Weights of a small transformer language model: RMSNorm before each block, tied embeddings.
Each number is 128 + 32 x the weight over the matrix's rms, rounded and kept within 0 to 255. Layers, rows and columns count from 0. Numbers have three digits each.

# layer 11 MLP down (transposed), 512x128, rms 0.164, rows 108-144, columns 0-127
132089143113139108145105172164146118148148143152149065145146129106110125146080143112165186142137124055129134090100151161145124112122112123110163241117103150085061046071155088177161119157171126170133140126082135127153120138098175114108158107101159156123087127152095102112157109177093139134161109113128201144177107159126153148160127094100148120106079117142235134151164098149129155205134
158107109094122135162131110083170091115168088152114100151123104103166082138148097136108155204073119080116127129149115161094137092156140112105145148116072203158113148060130132221165153141126178125148133171148173106128080127099151111154127129163103082113079102099135089147159151119125232081080157074130171147125133093106152204080116132109155101093150137115138148068138115114111131102131
148068143170201175166193117140132178180165107118126078168105130066121156091076126121114163166152134112166171143104123103115094119125139080146219141087137125098123121086141113196155104145126175088120173114136090120174151059163141139069118103181085121152165171131108152112107128104127132103133115142058158162133102130130124142111073101139146170142152124142134118184147113128144143122092
144157119074250181128115121117092071125118125167083172132114115166111115116150142111172119171123182108112093064155141109131131114114170089174206157171091135142156161126115156027109132138142105097124129074097153105108116130180089108126098094106134171170160124087079130111134121099155139124086160131134077215101158069151049120114170135152127148121117162111102125106125154106124164154134
080076137088139152152091110153181085215146133137140143082178121158135150089136114119138093107087109161089104142133096105120153092144111103121000078119153145129083128123098120127123112163100140144080120101050097142180143110077138083158100092164136130111152100117144075084146105124106117146141115107130160102169130163149167106116092141161123136152124123108139090137109134115118115158168
087146078098098128165109072109122120048125109130146166092206165113087115120125154092070189132175135132164112140074081109125153090118107143091097144160149043100140121137089192189138111156128114163192084114159153115163166139131118112125140127154117145100185118145089095131142122135139095137104160102172132167092108075155091107172077137067138145156130131138131156144137130210180129139094
190108109100140141160116096140111101149139118089170169150062082104096101102145116154089126123156140151180148161192140082052073131206091102176147166133165111096103154113150117074122149146148191148147113097185127098119155135145105147098085093155169112103102116097108176109091103095192109126088086141123079152130147097116084114139115166139126160204141131176138137111152121092146118096162
136176176140085134148104120142202136080153145130206135042174151083079174116145125153115174115097162126092187063125107180196110173126122149159255144111133124122162166146123114067179112137133144125105119174098100127121150177151087080106142145120125120107106097119121080150141136129176106144111120169144110135083078144104143149169168182111098128151172148124116174142091149146115140138141
124189099112159091114106157129119108148085127183174121073102141102161080122136134175166154132179101103154090123140100096148113164145096136148176089135085105093124127145112124169078090099135112105102115107166158133134121104120146149115144063169110166112167084111172195129166148116122155126139112132080153151154166165145158161113170150138061121148158127153140131140149117116143126097129
085169069157115187140085138102134156065070074121174142166112081150164131107136200169107149047147137198185117156179115125080144106173087109113067158103107106103099047116124174179147114130172197122125155065123131138102094132097099139151096106160198113093146121123123144105137148125081144120171103128165141138122105095077120137067129194161138147124100095104165105124126148092113108092148
106088092160103107157127090129111111081141137075128138141126146151111070170100137153137141187172094087215138096186138163163153105109141151160054129075078179175127164122159157074178074108145128144115183083189132123203139167143173121149122176111144074108203185093097108121096108104127133138093138093144163100138117133117130126145099038077107151124163076079123121164116105154155078135063
121119125122098182117114130091151158145196114112133147151152135127091106205123119175120153124094161135120158215106111129106160158124037104115053148171128135118072133156088121141109103150088138136137116164085129202101138160117141179158091185202193134133125104143172141160105166134134168183119108112118104081121158125151174120127094137162073130094127096087100140106154161101089087138150
156151112183043168117110185129160171112100106144184152185109100110123174164120114111168112117147102076154179084173159124109149100101114167106093141161133203092123098188123115144148158129161153129141042127214105102132137143109130145104145110169104132130123051085124048109120113114070154107149123163136168180167134080147103086088156127170156146120116093178115171144157112156074174059140
117089180145129165174142156107140170146113182114109090116122095135129123112102144142128210137121131129155139169131114173096104114105103084058091166107162138147127109159098092245162100166090151133136139164103087142099150076098151092020145111132149124161113097138098120109083095162118148107108145148134089089088151098113151138116133122154058108159077120111096129089126042092077101111188
125153130094157067120095207109141133099167181063153131151095068061095065180132095159079081078081161114116147097059150124108145128108087118101123129132171088092141119094099129147117069114041149126124139185059083165134095081123108107119066129171058122103117109068159146101148138110154081183126079101123141135139173097132145101120103150116092116131050070096174105091121119128153157141131
118121151122088057041137118079133086147124068174109104120156138161131173129180113116116140111154153112118131110177130127147149106094112147091105065068123161152123107109097119247112125102103101092073147191164155086124106145116100071103156144133136090113102128143139070155118128091110142071120128145147092159098157066132194150086139086100124110141099087045114109148069184104121111098134
149191160146133137110125120147093117127125138129056148128101142078082131130158139134071151166138094143141141144147100072121079134158069133178045138123135100100110091116133073209130088146124111110129129129116137163135118136129155077149093128164121126174133133136097091203154127100136182164125139136087145186136155158139156151151207154125165156149106160104207205137128097187187097083129
100103154155183098099115131089075120149181171128101088075089111144129183100045130192096164187156097138098090103117154175116211075159101104178126173074163174045128146111196193201157096132061108130134105135108080158153121091068154094116149125112157125087175117110135081170145150165115143119119129083088163122132094166149174144180132124101181087145116126127162172126195155122124115100151
161163090113145107137128153161167174185143101094061098131139147087182119116128079134110141161127113118148131141119151106162126099087125110106111116177122220133099152143168126124128089152116107086071129091164142087140172174062076125081096124132116042139107160150140122148131138149079078122101111140115152059108118060151170176158164113114153067092156117153166147150113135153136072105088
109053133086115147085163144168073182130107170142131102129139037178140128123132122191131085148093122099130099106101080181211119117131099108148154174089155142071153101123164166061142158136134169143132104141158133110159137128155146141144090077144104160121053143090117087148165152150108167141138141074165092112153105182114113100104096110070142137154142138127104091178137108173126119201150
076106150202134105120117134142120097109170053126135141126099128069168126121107103100092142171099171132117109130148162168159144113134156092107189146097045154087180149133172112123141164133115051143126110161139089143101179146124127164121119137102112098076127126169125084137139161134141105113113114081139143090100128142076111160074115127134143090083102124180173138108147119163130124171084
091147119138107105102129193127151109157124140145152167117041176087099098140120141105103142085163089121135133061151146099109121189180123138138214119130135089154154123153089152225119112135136131101120140145093130143153111116089155099146159095102158081172134140157142106099212093140066179121063140081121173128145095140169128067047110104130094122190101123157161141151101140114152133132154
097134159178104168083160083107123079135121100105062136149148118157131164125160188152133164111129156166094157168216079138117123165159092109133128090144110210164132097094141111142119133228112129146119110079142174147160107132110093126142136063082163172114150107100112086210082159110139104091158108063113151084116087149153151187142144161156152169097152081121147114133108125117156112084133
092118090171104142159151152110196100148138155123167138060145056128110128089079137165134142084115100117151096069126184101130165087153153130130191087095106140092130138136026111177105129082164175127100109083180147059149143099090169154101157106136115134139104141148162090105169115120125175121062141134146136155156120100151125112170143122158148128122149131112126124137130115135122091125083
119144168148164105146161115156135085076160093102130109106114170106140172053106187130140159112173194139064104159161135116172175078166135067121158142133139135180152141176157111097117132106153125098099120092101141116112141148128143130114091118097195115154163132164072116142125126104127105138155140082065156137191142148182119070066159105124056142152044125163156127151191121116161059100139
135127170130091163144095133140133150152054131081094194144101111140095137121125113173149135130148167146159171056180113158179142152087132139099133106067110070157133148169078110160070142132079145189142098145129180131161102107090177141120110088153179038099149127117129161184112131167090166028188083149139127141125146107147082118125136121137159135168164116174090134097121118101135149149142
123153119176140081015124093118092134100092165151091117164160089119120167129137158136121126120087137100086124077174143137143125102101127086122091152147111138135125105132146102204134183101075134082131048121111144138136176123102146094136114081120092147092117057159112097102145134080153081176103162146080099146154162174068136142148103104152204068052152150139166153178148186135136120085164
138111138150065089102135101120104104187126136111088142140169096085104146074214142097129105081081134172162121141130181077174106049126125085082154117094119103178072134167121135117147061162104105121129123133161119132098104132120172143153106168101141176117136169109117053084088092141083146120170086110083141101079134115121117111085123072161128153024147128117088098124058149144095144091123
109085193147131113138111118130122125171139106101096164103163148156161103110176146146088124158108102095176108161139098147127148187103112103101193150112139087179084166163122088060106097101157143066095151124154122126099106132145149106071138142116123159134143143193095122141122159170119140136173113082080180163156149102173109116096156130133177101094136144142162136102137112150181136134094
120103099134079143105137120107154109129127113125220129088149115103116176127159099108165138075149115105081183070117177107128077140171116101118142194145132119132124121090123162064095117149106101117066110122151131168102126136125086149108104134131089116131107087097171092132194133172124121142068137052144162147156113112067121102080129068104086105108104132195183117089128144145094159142117
139101093156164145115102136116128092154104124077180149163149120146116090135141126145127116148083138108166134108152115159097123118104164141117190113114164147160143148073115133032132128125124091150106171180164128104113131152089103114120113112183161104130132146147127109122113103123103083091155096133117080112139149068115077136139109093146088127204099153112141123113154174169138131136171
091093162145083135119136167128156167148129108106128106113134140144226141143144070090124116144117124133146090107169136104121134117170160122131244089131136184096150148117099121169099149153137147126090075178105120115146115185065123138150162165167072079167180158112118072096132159116114154128106180116129130152124139143086099147139127108142138147118130114153093126192168117108104147112121
138133093110092136114089127135151117097148105059121112134107104115145136152145143173155139196140141162083151179156122136173109158087138123133109140117097105197160072139135039060140121102074101121125137129078154132099173134106098090165148155103132085132169126101045211163134148122161164184145121128061164130096144091107050137128097112043182146102117150126123171095096103137101179103149
117176121130102131121146119085143142197154126131095172145183166149072090083107149150124119148125116118105076114168112072072180119160108068049081135150115157083139160064129095095096140132145114148106121123132114102112164127136094138095150117140108102108135087147159139094123134160121122079214078120164167098184118071142143184146051114101122128122155151106100138103098103084117151150099
123141133148096147138196176074160122162135091078145105045156097129143091137105135143146156095125118100136120133084106131150143100139092153126108161147134055066147075093151152082189110112122176120120149119168107105154157154110152108139129159134099139069109135152134142104107111147138113104115130106114090129119119109072175153059147093107101171109142102098163171106119133168155072190100
129098132117106116127172156094168125103124125152130147125117098083103134117106112087116133180162065143130151173106112140131111098111183099114053108104175190065171145122124122101126144054106137203147151063156149106076080114162129150077133104107101125113128087140127165150165104140157121109155113217097121106137162120105167151129129050156083140144146147133151137171099116200087143105153
121160173192096147100168138169103151083122184136137162141146063161172092146113185066138098156203171117149201082121138143168149120087115139178121084140187126116108096197143095177136137134134169162145078086149079105140137156093102088137137167138105140155162146123108156114184103142104127094107114126108108160084135166135142118166184098135145112170083166129063172151079150135173129157112
# layer 11 MLP gate, 512x128, rms 0.162, rows 109-144, columns 0-127
098167114133079105162210163131157133118134111175110044160128148096114107071155161144076094159106104169178104119092190127166108146202101132079157098106127077143156163111137145137124114200106097084136164130206120116129173147115111126105119139118165111052143164182163121158119149153158144129160074139129077097167108158083166152119111094079192154121114138092064148128144147115142184179178
134088163124135060129184097134115166138175133168081135120140176141113067133147106131091070108162143119103100137156154137138152128131136095119132145142137125171100108102068103046138159130101090095144134135073136152142091111138113163138163139065124121175127151189197113174110084100113122129177095123122127082120151135126116156106135173110134096161144076124144150111135100100150138148073
124121093082130070098179087138188127092123142237135155126193181151190173154132077146159151216171097100081133134125154141177118107061080092123124065140154136131114118101103110098071114167084123129107110065109148172129151099118127086141133093096159136120130181109125150120148111141102126154173158142136137090129155136091180157109145137094088105175135133109135081186142179154160137139103
107117123178143164120115138087073090123134142140174108140080135115133139142106105097171103145135179130151109169118133135153154152180142151180120152159101146118158098147116140155140150095128089140192097107147114173116098132165146133079124111139115134127117142152063192045230150108130183141178106080193116148079113100112116158133138116138160071159103172125138154129138098117165114097126
102111160129077176102162110143116133115061147129175114166103139171171181103133117082118209118130114109096181168100165147105048120061070104125129085127091144088124124114115118133144089199118203120138111108137143177124121166119120153102156117121102121150094138078142124175147139059141158069123161090206150102056181158107092104087138114100139097144131098095144155169146135119123112090111
111123183048156083130157113106145212104112115149211094132130182108134113150144166153126181156128192120091104109151153118062125132105066117081141118068117114110114138155141077146125153165124133080193102116188146141126153103145151137121052172080094104105118138132096122111083117116090133066134122168079093141096140152164071135119093139108041148117118131085094103143081128118103119131119
111157106144102101140159146160141096144136077180091093098112138178143140100097131122159101107140103136152112096123136105103087051133112119094172157072085202174179164134159199095159077135084097071113105057122100124176077126135095178123105115068148071103164090092101082116123135141183137112184117104064222096148205083132078104111104113109144116139141158130111117145143136120141113114165
132155150131123068132155122176121118144100128164063077145123104110105116132130160165110143139144120134092171092103130095133102078128101087123128118132166099120133128127184177104160105189142086085076158120136141147100052160197191160149140090120117136139140121162147167142150115088169138161110150141120135185104114114105158140145133093118124189155098130141116128153149106095140117095085
073155134114111101097153133162118191147180120130091100129059083148126145099160151135139141082119170152098117123121089152154125073126152156097200182129160169135117129130142114099115153120110132119166131176110184073129122159162101130180154128127110129103099212078134126166128100135181136009168137156180144057168110089086105174102135183144204075122125089163125130105142163101145147126116
116133169091116127061125123098121147139090080109082147110116118180109137136129129077067098119130096146130156157142161169112199078094125138116152088118110080115137179105053127096113115124150138088178134137179119121111119090207101103102095071131114126095168135093107130111183066117176094086124072091162111101092122160167143123166127138130094113130169166169102122146195100068157158164119
157091153050124038125108134165111125130125167144165115126096195131102122116188099158153170121173164118111098118131108130155104117072126139116146126146069160108133097142153111106091108146134150129200122110156143141136055149143100097136087192125180087071118111092107107159065082110154157090180125142134133067138082106156126153222124174131113168137174127092134168149148132094134161172123
175133155119107108136115128099167094137079114151136105159101179162171172128113116117111085146127184094136040126111164124167087092087163185079147096107149043148152092131091133096135142121149088103110119086181139151134094178156079051147141116060159149131104154059164157103078116148123133154127142129164111108100149126159060131165088149120175089133119145131105114144140185178112116097088
111142161124158093139241150109109144105080117172180096141153116059143133130179116104077083122238121148124115126139125137131102145090070121086199121213142116136121195176110121131099103131142123146142128057120185127132100182091130136129161086106156122117146105108093125132117130118075173148122167137139150087139156132146119102134150131092057118119112153130098105131156138109140035155188
180097132172086122146187149137106181184121080138116115135135212097102136098172073137162139134070144151112088178133162150191211103097177181083181113146127108144117164161147122078108175136165169151129137122127121146117131089140092092122179098088121097160069149103111120136166176118109134140182143197145145109098139156123096125172164160124064157042150109141103141100137147108145069143094
052094112174180158154130132121128073126140143128112095103108120131131105129168118142151087149047204110143103085075179134223092127157150098140144166139131136126153141164127108121154118138084110136214125158130148144115084100082123120170096118122179092120156132111145117130083106156088131161110126116134127152188081098109064197186147168153102110111134151125108135193111160123135145174072
081113105115092143129120113118103047126159107107097128137123097098109143095081103097070177092162156113171098138126191093118145078177171131091169119156116111128177152111101099101083127132149164133058131102156133116165082151105087112144169186095136104109108125144172109144136080164127123110190089066180190131129160103125068176144154086133083123105147103121179117120088112113162114080142
156122094110203101141137087116156106096110107150111053130052053116127140114125121071104154119133074188172159144109174164133143154118162107050191162125099102142056159110087164104158172193109102111167094081196126174135136140158137159149095162125155144110135141140102103091076096157161108075146076109161077083132138100110094144194106126097136127105126220097089094163142133118140140150116
166159159082140176170150170078082102185070125117107134165145161096121130215187058087119095120081175112134082119132128133156077140140057109129132136206125135123151151099166102076085143064133119125153120091128144159168131123130138124154167118131152141121102101130107144163108096106115105131136095115123149147114080197158096100096154197087134155104140157148084124086082174140121094087141
110060086198139096172182121171162125177050154154160148076167152175130072162116070105181123138165118098156138141143125092191051137102155112124185078084142136128108121121126152089105164166142126079091104141154098170157115106098112101166164106119117156152154149150111163146148118157099124126197160076172135108139127142169104107180139136115106151071171115126174172129138163176134087178164
080084187122155140140155112142130149105111096124101132126079128140155113045125086138165132158107137142155117155130168170138133097113150087121121169129072187120136192151118167136117166159100113146162100122158189155116152213166140115139115177093182184117131165158177096120091065101087143121140121111141138044093101158080162111136129143115075103104088123106089179138114117134182138163137
123133102128200084129130147097148081133065099158164137111110131145113167123126083041113141148140132112108047170185148076149134151129198126154129079187145132185136217176132125108040110087156122131103110118125174208105122165108105134104186162096159131077087088068156115168077155134121115110124135131125175136104104085117138115127107129107101099149193141093129137159165127141120167138158
094164147089203149093102121162119122146066174145160142112135090142147128120112128144125109079144153080101151146055184103194148099091090129168169121139155132111100119143169155095095159143128186112148146149147156133152164114098146101132150145127094143111118166069122162074165131123161127134157182089229160113123129145122137119097156080131107122094161139125133097106129181145169175126099
093103054117113064132125121105145091112185049157135129155133143140111110117146068116164113129139115151109113097100124126108160175095142159147133123103128095131149127109155108137103165093159160204123137148124101168182111152141113137153186116135103185105097191059142103171164140155154105092128186167114110165112120083080105136179126104104107174112161166108067130152124123183138057071096
072107158135143110145105111124132060099141122176153108137076116092152154135156112102093087105123140113155074178099078093108120123082186155089166123105138053135150144129116135099075118087078067148169137109158136154124119088123092069096133087072177112069074164088155159150135151197128140120109135073092134079114155051128102141087099073086105050136104100090110091167203163159159140154090
127119061106178125184175152173143110156016134188134128135119188131106146148165119090193160134076180178088115148097176143173118109147120154066145102086115120162141183138145122098114169145161103126143140105088139110088151125086160142177150129085102136128093109095097164162128167121171118163139122095161108128136111112107079178155152108128071122171157118133104117140107147118119086183123
055113118094116101077166075113085092108107111126145154120050150181082221122137136105165175146123100102116132137087119131110116090158142140156162106175136133138110174131088115137058165111102133109175169053157120106088175123132137160117180093092157101166133116105106156104116140123126081114163140188195156102098169147124158120099092091131143086122142197162167079088180124084133129079183
104068130183131134129133147162199121158138112132122097122038141099157135133113120083122106112104160133098087130158147084104152087063174159145169091146120136104093141179090169147099115147178164125138142091137203163110125106119075094099169169141136120106061152132120104131093134142092074090151134165164112119167092154090097142169123116167100089043158211170136153147147135189156096176144
113116160146115117123129112107070187107133149129083173096125149103146131112132092105080138062127120152135127154161104117080143084141170046093120190134156140077144152109116125146076117108115154088111110126099133185138098134147138143064094142190182113175136106137156130100135078128069125157160162138126156113126192112107167140038085139137139091115139100101103131139167097156148143114127
102167111100126102157097118139113186043121133151151092165127168191135188145144129087125171129164176088086123130095121095126074093087124116153138092109111133069097129076094076156128098182121172169134112159139180112135059148145083165119162090147096138123147069106139132165180119089101097124171116133118114107104151150161119062137078160124161136096151073140101131127135137121082143143116
093124113121115095145098121108141149150074119111116137119169082182074149127148123136138191128133100129109180135150154120127144111082160114109098080093165122120134092084147058164127118130141097115164141162087150150126122142088068133137090143142086122149132207128106132165168200167073144127155144126080154116115156119116153167123154204093127127134123103116124093129107115159180143149135
146115174131102080159143121171090045096124105073176104133184181118133145180127056120124158079123094181108097100119128149120132158111120131146138127148134146211165179129144096118116132147142145114107117156141052131121114143133189089113173134109127085133085160123133101145198157063121138109178133100120159144177123108107109101145029129081104126124102158157075149101127153092115123121108
138142077138188127173100079138117122145156133155130133141071192135099152073180109105153144147156194150073150153115115157189153141121116153152158129104158120140159151122108169116132128106114144084129065109127152115139156120128117211107162093125183137068134084141181165172093108155110128096071132128135124098083143099124071169114064190123075151164113143073132101177186155084105106112164
121141156152171059141094110199142116095140123121106095099103130074156183145114095100152102104157100120134076130135142213120118100109135156157148169153117174108127119107150133106164153133066142158124135019136157089143093105138166133136105076097119126115159158119098165158094078062143163139082150075146114083109142087138097095138142183104077112077080136072144195162164111185108149178098
154177129154144069090178108136151119127141150114139092127099151173107093136122126115076153120124170098133130118111106166138111168091157126098100121145176124151079116070116125091126043082196120122156083122095163160192165106110110143071136166142162136066093165135121170145145095119111155123119119159129111158104099146094119119089081098078151136171137133112110101154150171114115149122127
172118121096136085151166153183157092118057089132116135121116149171165153133159133114115094123121230130087054120110148123181177072139155102138125120122160107134111155128110152087112137129117137120115161148151119065094089192159098097116111105095143071202115146077097151132161082134100118156135139109147142121076121092127091182166114143160080146140125165103126149117126128125130125126136
108134164063163143100087101108125148205153115158115113172083127112094144069098147111118144091079127139113110127145110117126217111132144144072167140131067136091115162153140104127094121123091134143096110145144102134087076120124146088156091112122150119176080145085163149159080133138162165047143069077149148051170149088088134137159088097065102115176150147125130115087088118145132132125117
# layer 11 MLP up, 512x128, rms 0.171, rows 109-144, columns 0-127
112120117103126137152098093111131040123097101108110150160101127144107147112102110164070095150149187111124084090145149172151118150175110166159115108126154074162194105146134083155103120058171161137105100166135156107130124065098087101105139126106112181175127103162091107188101138156112139117163112132082114136152140164071094098137066121102080123174106061105133183154122138110124146133188
124098077082123128137093150107111198136128049124148109121159117092085144123125092125159124154088123169138136130155115160143128105119131122169112058105120165061117073139108104129132086131111161137137192152141060114169201174143135080134123110118085125109104122155069154127142118066121135138208136124133139113189137118112056126134127085088160079136070067124111135132076097065170094136193
125115128119121178122123168134136133108112088144104115164161090087110151181122175145134149096150161131152081120126114084144130163138073173165153124098136093130120090143111127105121180127110150138108130129124094146149158185064195143119150100134084160076115154138125055122115197095110162075072154123078126076098178194133105074110124128212150174085124124121091148142055100120126144198170
102147149138112169082179150079090128147129137185156127153136156107132108137136120129099124114191175098149115149145144081128090147112120164165132106106105082109150129108186103062147153119170147156197142154172117127107157137142133189123127116130107120126124109119081153150115122186145144149213136140184112129096057103082112133177108153133151112116107112106119159079064159138178130108088
138142131103085148118144130127078083154094148072104142114052144127134138120139149142148131115123117129110143114130159129120102168110198144159120167111173115117169143091152122147132198117201162148153169134119159142094091155112188163190157146177126138151121197142127146120150112094121192077104158070174127071132127152147108111137124171152081067174137111067158203175112121087109129096143
132122161128154126120114135163151154054085094176091135104124143205108182166157162131219110115128187168132151131139040108130113126109150167088121117040072124090143163168167113141098125134108120117132109124108159147099112107115157112134118163076073121166106126168145131124081156103141134103104102130160100089120139153125108174041095106115121139092165123095103076127129134135189132180096
145133083063119091153138146134215105116144167064147144079155155102081167138171122127106161104101160164109123155106118135143142205165114153122134089117125089070085126060117089157144097152199137150145143132078157153102177106129129072117191117161122145130101088176116173170100155044103070138115103229128172124123169102102201161109183153137082055148138114135147172191152136152187104164128
083124145169166185118145098118102177115156146122140088112121112159051130122120099093165149147144110138124116164155146152162143131102159156152131108138108090094117131180122134164113176152123121160160155173179144147108141080094155155124133173153172097124163068108114133166121146125124126141120124136169113188105072088127113168136135108178188113143121110144128133154149145131187147089098
052112096089130170070100146115146097179111187106087111149105079170096134098116115181066121096069145167112167126124117154155115145111166078220130137135163154153134102135152119109129136098112135156113151129110144077203127158107128148185154113144142138068165178174151171169101093168144170090116072150215137093164130068122076156118142118118150149145122080088193132149146099175116123132135
131109062159121072168163210090162225151085106088184119141156191080128128134089112133147139146101119111083126181153163126146153146130173116125172102092080116133065043118133151144136110154108116095157128128126129106148092127074127194107117121153103146123066087190099173138148127122130137109163153155136117128170182087162169175187141090143152113152202180153071156079074110122121085145143
165151100146121066176074122105168082127122161133148108151157175105153107128098143138113177030118146101193114126121159147127087134123098119140111176131132166091173120146178096105134092112107176145139102131147154110172080080122135089095082226158098154157118096066154111122132113115113077110151100153085142119046082114118113086164182120158142176119158086101124103211131116079155177108113
124089109162139059112096135164179153147109125112170119173121143095166110184069000101135132075099101097178166093094117131145089120118131131148126125134101187125190142147107120151139153084096116116146069145121159146064110098079143155108106204223076142117135105149167152120140190077060146122136152139137132194134155151084139186113122098108169147127158125148096064124105152187122122076138
160158119105138173147161164097112092071125071143149167098178117093169135082202131132148093120164171168109099143104081164113197070117081124068139108152218121134150212149109091119176129087085116170136167061113137104200104122135094108163109126090135138133076146099130124158118102077125135106107183094110093068075144164151113088177141135134116119159067087160125166098121143118137098168149
115151092128101109094140125139116128150093114164083106157129120027152142090159091107130183027061092130139080198124086099199155078156093164085124087155090119108111144156124139139133157139132127106130127223100154145149171141103143044081124095166085083114105210135129096224133161187119166091110125163155195091148084125163122105159149089160164080103148140081093121149153093148117145133132
156088146119117089077148145122092055096145135119078134143165164120191148108144159099124058121124087200094113123128079096142118146169105203096144085195059079105109146182139148122098138096090186099067130153160136174089117147141114070190063170132118172098152146131143061141096138114090152106103168073109104159118124169096159077123117143123152161112149137132099090165101180119153118108132
115095074156125127151108204129091142138152080101083092175120135097078159142091111061105165168116139062134110107104184051114103122167141146143092088203091126087166165083121103117129115140088133137072133125099135123153161147118137126202137155103165098134059156158134147089159149102150163126161067107110153145138142159144094178169126120099106126122111102164166157105105175150099130112143
154114149095179126109170091032103103153103184087115176091105090164128111097164137161136148120129103086104204139078062116054125126149167151108106155080126122153154139095126092136137065055137152109150127090112133144118134101135181108186140152059151164156075099120103163108158115161167190147111138078098163123044179133132128142073084158117079126118124041074119098125135123043094147144145
108106152126103159110133141104065151134074114141132143130164123106125062179160134052168081119125109173137142190106163169156187154158152172131141149123122086195115108132167126062166168074134104088156083048154078180155134143155105076173184146113118155124123100122096110137159135125130099184119124080139115117133066152181127113109102137097101115151095126142120042091157099067178122153080
149162119089116121074187134141160143093160105162125091123091106155151118118123133131113106111074161116109084083094145187130180080062079179161116181147150153122087163161143106124135090068117110189150159123103113125145156118126171160117133090160123136171116121099091088134138152181146121118032201157153114097175148106106141124160111179147137120169164195219086155096139070127094153145110
152145137144139091103104121136158081123119146115143168158127157131121071146084130073105112136128132151169143180107104086138100121078105166118137104131129151174193112098111088131122141122105176139111150113106103102131197143098203164096114139084124146142102102143106122066118162113130127132141099111161191126192135116140078189098068103142178105148162094118155107111192120172110108118172
139126145130160192126105123110157123152134097118145165186094139142114131130104058148133191085098115121108099146149109093180128148147123144107135055135235104144169183147089133180167135110074147146153135126155206141182131136129168104130078106136090154166106124129108082117124115113151071173087112115129207098090116103100110203153132153093106084159121146124147157120173136121137183126083
071160146083169109150117130120195091117085127064127132149108148149099117158107090138138123137096214122104044157137171145135141077175088150144111165100147128075117120115128171097144175174147156146142126142163114130123110138128113136145127114131116155187084134106087101051149145070159077182122152154078117141181144171113076150167092134144127116138166118091185108094130179053140130073123
182113128100143143096143121141100143128155100135118147118130132160163154102125064103122147175123175119060132139170104126140111127118142140164141065160119139118168154124174106114158108110105108166130151171064114152127118048091089153140044182077161070148114163079141135128100162143132121132142102078137146155107184134093126113091116167154125123172160121143100177101151099121105128120208
130149095181119196132172114099133106088136162101104124102106073121095078091152151132143125155061175157157093078174115132065068083153137103113113180128153131135118128134136173094069127096140086126076110117079122042144159085089127123207118095143144128163065165095156087117132127088119147116135098137121110122187146121115133080075135061131096161095107146187088144105153153093076127129171
092132150186200107093105120189100064145169145106109177153077116178096144080148168074101097117149165117092141111212151082133148111163112116159131084106163099137111126182091174159095112111085141156153154086120138073152184153089123093076125173126160124127107140148155103115119080163106091124100172128124133088109188227138129131058076085158174167118135160131154145215129104121100126101181
117155140111128174144122117131125099100116090100109080121108080166149078148135158118130126093105066089200100181190121116150180174152116147131177115171122125165068128164122157126026118146129132074125112084149084157073099182134087189077115091103130112152207093116129095140091124151103089128112090182157079104131140115153128153154119139165157118103126111144061156155154106158130173068135
139137158108124078145154120135180185080067143143154124100091058132114156114130120156141140113126103154155148145095108081142108141109114101134135144141100106131144135076127175125130181195085071160093080049183111114179133135128216130114109146135082090114191084140158125139173088111130151129168092106094098098152100102153120147168128178135062201077123094143116098093149099091180120206140
115147176094147156092157156134162112131131142099140131133109114121167119110122103111151140138108137154077095129089156175142138119095179206080154105095106132113123202115139114109126148090104128145139101109126107128175174158163145166156075080122077177144113095117101170148158134090151086144117156099154146164128154080116130132179121082178127078145127123182092163159121140134125162162074
126120132157108087126115168098100148123212105135112152131138096092146135127107124153092121142134138148157142146165111198166184113101143122153114118167148137179111147166141056113121171138155169109179191154106078089134164141088109091127120091141131102105171092187121134146061154136156156139163132197124117116114176102114116194157135134175125140156131175175169160088100111186122136073146
122143120117118147100150136104128171162139117172117146112117132125176157096104071116130137122153102159095116147085106096178123159157119135151107089083125171142116094150133130109106100145138109105094152142103146116142135127139201137149158138071121119110078129064102059138128142140104143049148166110133100081159080179147128117111145173106172135113135090145163136119135152109111137162141
164150101168134168115134181120127136171162164127131148110160167143166127138111145106113107160138117110113120188066057127155096101134076122114116148137073111149141135150105108100143148140120092189122136143116180164122174149158055078118088172137187130137180100114138106093121145143203179097127072106097153138134139140172156134092156128128108104125151104111129069167133147139114152086151
125129150158125094074169150134087170168090151144076096088095142128194132126168077122098084136165080055088131098185133132102149108096148106146151081093183167130121139172138125144151099163213096144171112119200102045099134053151118097139061130149081094161105116163135124098124141116149104102126148100123103103180027114165159126152140136139153093119134139141104115087106115125153187142088
136103125082129088143142166197135111124102106110151132137175143105135170104097126133089182173130153098127145112134164081180080145143091064147139097176157131116115105102116179124129128136127149077191177099143141152084127118094150105130155128111136123176166147102165102092167126159147078126168149175124107113126127239146119100198149129114121154131129127142183147107183174060121155147129
152137084122094162160094143126128158152147123134090112128146103151082126129107119178133088136166104181114150111157093133119085154170122151129130165127113159167088121086061122100109162197156191166167140133067106128128128067084174121079192144138145107128101134135158131142103137122182185129085085165145159095187115141131132138129173155149100118101117132155135171086107141165174163118088
112061140106129136132172160125132140144123082135179135097144166174135139176154108109121131119108137136091100108106153097160175141150109083150107113077151116145089099125186130092171096073050130218073163148123144060092136131108111157100051111081098106143133104098129113155144093072125130088188125125095158138145142127036164141141132149149160077099147110142119117174110092177157174121196
138079135126139107125142110076084143060098185095186211065131123118160060152207103127078100065177108133129126179154099178117112138159149122134138092093127155177078132114127191117098145094170151118131099162139095127115081129103093204157108166166129168104157085151137086159108145152157118135138102100158133089120098081133162073125122096044117154151142144077148125141102102159130094165100